Weights of a small GPT-style language model, trained from scratch on English Wikipedia: 4 heads of 64, rotary positions.
Each number is 500 + 50 x the weight over the matrix's rms, rounded and kept within 0 to 999. Layers, rows and columns count from 0. Numbers have three digits each.

# layer 3 attention query, 256x160, rms 0.155, rows 190-191, columns 0-159
586523499548518439538559399486555651585582448482460427523397534476596510459418498488484519585520535498491494496503527499531513438592487543569471571439546507482477433457428436545601479424398500569528399516503537413536433462520488530534390487536468459410503433470513436515470525557369460471413506517494505417487432497466474588480544542477586494485536501433562552455508563442430497543446463487470490491441538497470568492443492482542472443494452459551525553427552458550517458442482346
454562525491508484503482546513503532485517512509569483522435416489392564534473521538427473399482529488481518520503479475519457461564594495512448495511503499502476417526522469457510494465460579516471517496463499375453451548516555533496462561474505567519427493500452562477617525460590494565487366533576575532472500571491502494369556496514487442494527467482418493521435415592616448470445569497543535508531331566580542532606568521545468384439495559363492502494445472461498537521491501
# layer 3 attention key, 256x160, rms 0.154, rows 190-191, columns 0-159
487469485550492509496452526490446424561495493582468551482444483453441491564450429481524484551412467467486462454565392500456564515434491408469504424427517427533447605448486559557505529515528548423602441482609452460540561415542529493401532549521520424502474449462394407520565551447606612468470447422488510438563463419499497540484470558491478488624447581483454511484483541463586529533435586522512527437561513437449469490514570475459531534479505580622492524520397464443543473517503527
559504501502416501446537440506543412460522616457448424587502470473431550471538470471525600522470483492437485587511502495497566556515492532533482478514510529412486542519516461442624426513508593561386483559480515462568503486555480491532462520521481631444474576494483478478404470406400536501498549479582546443512414490520469433425513506567570494481392494548546484514491476452447521409535533531449560429422397483486395513431483481596450546456572514503538464368417509575464545496502387
# layer 3 attention value, 256x160, rms 0.153, rows 128-146, columns 0-159
558542610537506416425455525501544553488496451454488536436552453570482476520593503495464420532527476482543420411552532546425502486550663574524465385473502510464540497498578460438437450534495518418500521548583566619549520447465627439486420460501496564552579473432553425613418498415498340504526481482590449472501525551471514498466523649573532468435535545451488559465482498379514589525448557542551476489393553597598511451465446442419454430510654478468503622465531558514543522406391501
468526531562442474534519489545437554394492501459449473507468421435505538457481570477468566453487468417494506485587448546416512541508438463460508553454500500352506465607401404555457493518483458502402458531470494491576519555464476508540497547540474514590475459419506578546493500412473510452462467551499523408557557526484447476528475577498453517525468449483549517439434432444592463476466511534480335484444548491564424450520572509556521497466569474536410414519515544553403489440469534
461529514567454508548532498564520477509513518519494536419564448531503438484450452478509508411581512407490525463511468463476519496437622401446543508571555531492588525499376458434454508531488433482463428554561519475434444555529448579486560521436445548395411426455445481567519601483445515558468556476537536538550578472512455556527555462432488516458590457534458567471443424471507549522470547383516404462469503514500457545512515552406518476422604480464513552533494550504506512475556493
415438503571469447501536403461602490519466571462527404460596571514488458447513531446502425554515539485476483531431482475496496451518586511459567573500497466604464462538473579470533497490488474453468517468460388514525553465510512574473500407516473457575534550527459477477508450654467466502491460574490492545558481448506533532511469478578501455444519471442563505454397562471466440514427429495558550481535565456560571465550461541501528484545449444489500493487570486560507495557477578
515589529554500523502486566543407481561498489411507519519511425525520503561528528565519549471496535427531517443519526596510521516484549485522508487508410527489481528539511502459514499542558491502371426507539521532478465518525515503550475448419447547556476491555500546547468441467437510521510490509527543521524491455523556480519498420592462497458489495500529440494543567507551511526443515566531461465456477450469444530545545494558533486381520368491557573661490551539485581539537510
527437463544525455569530426541553430570513416606418510541471535409533492522517563546433562525484458621530498531397491470496461557454512490522445466474586495507435476463488461517506422520527469510494506535501550467516459557563559543537510643493497446482522444596483442405432435473549499536565471527490507457474506480496465427501511547440503516476478481569498624573434549443564492510535531461467488518529484533492583532476469423516521584543474565386523434493450542479503448468485626
523499475468459492502542473492519414500554545533447533554420512505535506469539461551576489580455515471536511510537529470523478466464518522514568571487496483503501391533530408499559499500560517566519380476513513544444456548533466575424556447445516572494524532519511508394578495618539563486507425382383565549454485447483509538398453464489456531509458503495548532483482537514502520500601454521503565526524444503456497550504439500524579519499482573478608519543502474544590517517562501
428462474513512508458483489467481467524523525537530358527522592433506366482466632535483427526560472477534488465467502501497454534506512449485332572489561434479495437485539512460532536503487474541510474464564635475516460481505555510495499439411552430498525534467461494521482552512449467445510479579479536484427562518547535513533476516516530538567480492525443602482440583394452562504432514449499505516467435432503496551531457521559555418444513496474470477508421428485545562465512594
509499516569510486449551528511530568542503450569433566647479520520563505486432503452513462498506600514504533485514461471460425513548436590406533460573512503472510488483516458547516500498641451502496528450497591573399459519517617531474453531440444573589531504465514488511519452557431489448533397503536474434519611500504488503506465531547418537467492443472452567501387498479516500536520469447548531510549507563531424481533485519539508494551522501588584424544475466565450513564480407
481561492501567457452596514476458457550401509491571471458480492446519461475530443399498463497475582536510550503390492455542553427478474443464533528483455545497488556450448563535528484495509524520488478480451394495510450507528576531397536502470505509416514495538528506535532485558535540430510526530459451532503521460533606470500466523553508428461495461495575518501530449414553465578587543538538501527511556508455522416411560540542407470535478441481497490477473514488438503490495441
509564455484406473471527532500430572535525411452384473620459525574468534534490454520589538475466491512505468546431510529497528571478420500567531580526435427587475533536522551505502482483496411560544474483481464420524536460514485474509515526504456510546487530469457462430526518478450517469467365550606444565455486501513479480439448478504489417494496444474461566537548575554566513565373481467560539610541474473489519480521369459615493384473529485523471479485442508541420519451512445
445511553478479490584546576502424506540509495413616567474496471484480476488576470492509521591480494543494484478508405544484546472611443511447537471469382535460473504486480469444518513474545557517490520481494458443544489438562480498476481447563490505529539552522452450493480376551571554478522570449508476503517512498445426486659428506491510512398563503426546546432449516391524491521616443578587399471416570561419460548524523486531502436476585574580467409498575548460489511538491462
539448508475399455485534477584571517439499399527435469520529588520461517508460580465444509507430550536552485479514476464530649522418512459464568538460533553470530509497497462448530547601512534488477606500585536463465403507616458498464509574389518490479400570596509537407497514424397450497582442441496512432520527505459521494443561448580510505505509518559419483575491551525470416466504485528466621562487457485494529409608361423467514472503444549480532549520542471506544442508447569
408436516549505490499537440466378532589500508554547368458508428505436534503460522474504530482514580441527467516477470450484575432523574456559500480473489466457491398423467455495478447508482475459538475460517525443517467579555509491477556502397520504501472445455628463514475515451475550488456506532538488568507476457520427499396459489432515487577541425506441482540488554447497595516458551537454484497515540405515483406470537604433583459467528357513458437447480488542470568547546496
546495531446489445578437407539560569491517481503385554516597446513448457489466500490500474474468518452466498530455433555627472447516489504442450449586409531488472583493467437508458452526443459602473543488538407461457462454503542540549476545511546569523474437554468505515508521468435464539489484568498393515537487469477467534488480518418476575499481514583513504454566478501523453466433424485537534459435427511428424503439531509477495461473497549531517457521474443447543507483429443
540463546507464480467442467472533540513415444486519483535454515443498493537517556496423394453505401484582440450435451551504444512457498457485528544468504380508509505435616459585504470457581547570526449437511525598525554451486536460517486529494487570514479492536529528500491501501462467488480530492457492439526502549469478504380547492531516595557522403538524533637479458460519521495481574465497515549495578528542479505436428361521482577526495501550484553517513444590528475573477482
451504513525526480532536548558512420492619540587538480538567520520531437506498528503540501496534492407535470487450426460503413501512477450569369481534465494574545532402498455524490429497490506512522487520478543493433478582483424455479523462530542518507530504473516460425479471432525412513599479483442483447528507478516465384560459555512553496567527544506461581474497553544527539460514519439511458395513556481486606580503542455544499448535505449503497380497473397514488490509445522
470430543503424428562464497402542489484531447495462533435504423425515524448549517487486450466480547538454479462576542500518546442497452546498566419431542533545565599533501586543450498583529506501507461538468415444558487450554411513500478495569595409468534518562515490508453583451447470509431586514508503487512527580526398507537543457512387437550465477486514501452499511489580552464464522522545476544474559574606572496543520489460577525478645548587479404481625573524496498486435551
526536540496543501454428492495447471545410467498443444535540487555508495472467597456505502511489520591445485530462530514420489535441478542476512470528493552579503514385508528482495411494481530436523424465518505611496470572500529495504536600548497530497440464550497527464614399528482534434459569439460492583581603534518519512498552422479493547464566474545483596521432578574520508463492537473524498502478458445466509514525514474497495447501527501448492551530530588454492484557542499
# layer 3 attention output (transposed), 256x160, rms 0.143, rows 128-145, columns 0-159
576519483464504410560581485554524574457413565582525595415618472466590494495582494478489444406630486469527564454470552496408468477571530548522472526477475504573484441437541533390572499457489426526515446570430411479509437487423537481523639453549419485539557523481441556605567398517441533528495510509384585570502525616567561573521483540474578494530544576554509432454552477615453397385547538517475610551555446518528576481540457583346483569496478500521542424477501515598513533505623512
435415449535451534397510520519507526453444586482593538491473483474515421480533451468507489500479543499519517440497480455465515408488541487550478505530508567482508544464451427511461452485519474434534425538542446477408555508562610445495521486437491493464532533429533509483404533483494516544530606474480435432481403570487427358472503459467478535540532607446486433471507526457469561561529557515426483471537474487462561481491424472471555509496501533545503564488466587596550519539407468
441409507371455510466502528467434549501553470569614482514508453502478490548542484442488464544455467446614525472487519536529432489547510407492539501420413495581496516503539512466445466478478539558460532462497492468419496540383535513463526485584502506503513468541605439521440368540492382568534473557467383471561463473424584496493458425592553461555477571359517469462443536633501548580536402550530508533555512571490452487449428460441507553519479494460506512451508523517582481504533561
514489484437487451545484470589441428553371502613564485625502413535483543425420461463402495582474557513524564472512566500505494654498544390558438520441473454539513454535550499586506526487530418501508532515533496501564481506528555517537531485551555597510453548493534552445557483555473542487443487467493511508504527424445456496523437501439459473459446526579491490545498534423500503510462563490547432492553446570515444611434398540511464498540465512539408483579523406473476441497551453
380429470514490460481438502523534520451456492498519486448457521541535519488438469473449442552502453481404529545595378397475504455538536439498448465525479486569483530535491503460498548458477469455500492465527410525530473474410504547568523476481492486512428578542437479581429437520511436499487544529421488456460519498480484479496522403498518519486544516502505543488500460504532501527561439505366557599541492467467554467470432470383538492566561480542471482504523566529563459493488541
575529535485566621506415495529517517435589559431502477502529486576458407516541424440469492482518509498462476476394521560466400537447533569438556508525439517488461471520437401537486512394529529446445505482495568542609516550550463466412400423526473468477597456558481475554547551422493530507493459471504526557541480503635521536484432512470541444466538513549520497576510548496446521510509485469527387508482507456608481426526475474443481518484500467453415399419556493543461487512471447
462439547525504505579450462517571449504561505412514530422503543502431513481515489480517556486408476532608462548497469452535459435449539439507503530413508484484553540486582585567506542521428495501488537393487474497568526564516473524415510493457605590487493531508452480525533571478469493457481544569536512498593488417429511515468518562465465471453586406482502513496511620428535530464499586430490417516518524540493398530468511524515511484464558441544457492449659442417459479511482476
518499442435465462482484609551482448424517479560447560583469504462441464511524492523531494433437566493491514565566503500561524468523464456501584486467487540502528488507513449541539444440489502569461564475563523474562485519580413487476478531480405512511529600512445496509399484491381540478534530552539446380436493564597482451481427481433533447460497505437523483490468433574499385464593485486472491522548475538534461558446458495556532527554431515555490423515477470542493480403563585
484422485436550527525432486518508577495489503450517402494520466396557463527508500542617588424513515606450428617512515416463524430496506474511520459453497528463568484570519430574620486493512443462564514563592539543542478492574515480504546509571534566481548516538453505571527450520528447557542588516535509498566446543458576455555543459435415480525464533565510486466512489474526515489464545546441412552442353571564483422566482467513494483505523374550479492410566463494459553470574485
500501470498586484491497394429434505517579515546532436503552466496432520468502492551557510511560527519474506497429530448522539530490456461519441487415483539368519508528501523486587534471407557424520600556522516485485570480522516543544428467493503478472529566455495436430542453478581495472487438462551410516510555451518543534553553556459489496554482537512446483468481475427410548459506482457479524467507484480489552577516534475475517505480552614528494523513542505441475506385454499
511593532441457411518505429515533497476489541381556489495491524508534456486474598455500531447499541518478472497604460414552468492509520550546480394423493447417400422624496361504465529526562510418428497449546514537536563415474536520517541578489480409566456459427439530542465526445376436396480553460457541492490579475492456523543524432446458463517528507464520550496438527452447544501378514472496460523463484583554536560501600513476434491574465498519535514481492521385478456489394483
556471445497455462516492444564485513511481495554487512487486517498432525549532490537477526463567490521526503522442534498532605561465521433512510517585521483473575460474530568517443509479540441442646516581436547589474498369492478624523472480531568519521541502459501550461483582435581489477511462575593607467479495476499570369450534471500453532590532530512489401479558532506552571507493555416492539529580468557507524543599459499440489452499527445544493426502509614443553471491555466
510571544574505499521417610459431540500532484479563510552464505539545419585427488474474628575489516501453459453448629508475435568443473575503532418497452547604470477523417523584567617444496423528455497410464505499577460511510488529434404506538450561501535532499615467570502480454464502487467566430414511502463528514428491582480585474511509476519575416458618471485505510455419495573533501572570407566526486436538481465442531392489399486435564544506530434427535508529429570501418480
528457514493469423451468437523416450513556556507473509519477518502590525436558512492514505542561577483408573460539460557422507451545520481448461481425467493466479457465587459519447517439562549587528538585544571494535569520469515577450547499476345540488517513434389530466527382532476484541446435478480412480461502423510494489521447389483546453443517562413499473396536531529500570564463530495457549344499484437497450470439492450501584489531496484548520571486483537508572431491528570
423463534550489527560520499522547560576578483505509502550498524483481475544426511519489538508542404538518500471413533536520477478437463546516374511463530411460568421546429480435430453459521495470404511501467495512497556547584468476498435524542509536415455455512581535553469424517432487446413443560464509522502484483462524443551604499528475531494492525448520540512503550477581510380594519498403531476475492501531604316475509435512460518436501431523414537455508531551560531574458463
402432564575475486497521519433553527467536464551530597425633488436503482531437550509490599452533501516482434356510442493413470470511465494462507523453523541479480456548491561434577486563541540460490445479509568512584468472547460476457520524476405465538547496536469477522525559497497554471551464534417490567492387448483570481485454494421464501403512435465557502459519502414555444615509517552480462464421500525521474503533509564486549462484444634514514467430551510518449581433463509
608518523538523528518575582606573466540540491500474492579581439418444409488480562504544452492494428568454581549483466515499629517563491493430592471573495474533494467463469460557528450454536478453529546509490473511459526527425537486524435449485489548443462447564495487509502498470463526450451508528573418500419427545492567454455442451531555560512465509565497492518501550517438494494476487481524527501520467379522466547524559449531576497536403457571438406434396513457429458599519484
518437531599508459424558509536495553485444546533568448480551447560531414486471506499482515458573491440497411503494451501497435637465559555504518509463564428531564457423570575510525496461543458577521491525377501490476637520534541481469406462503398501509465549492478490473525566496493442510561506456449534507409427477512526485468552475475525588551435438454471455528502540507502666538537537542531519523572511478535518463503434543520396546501560509439607537509435400483476471536533490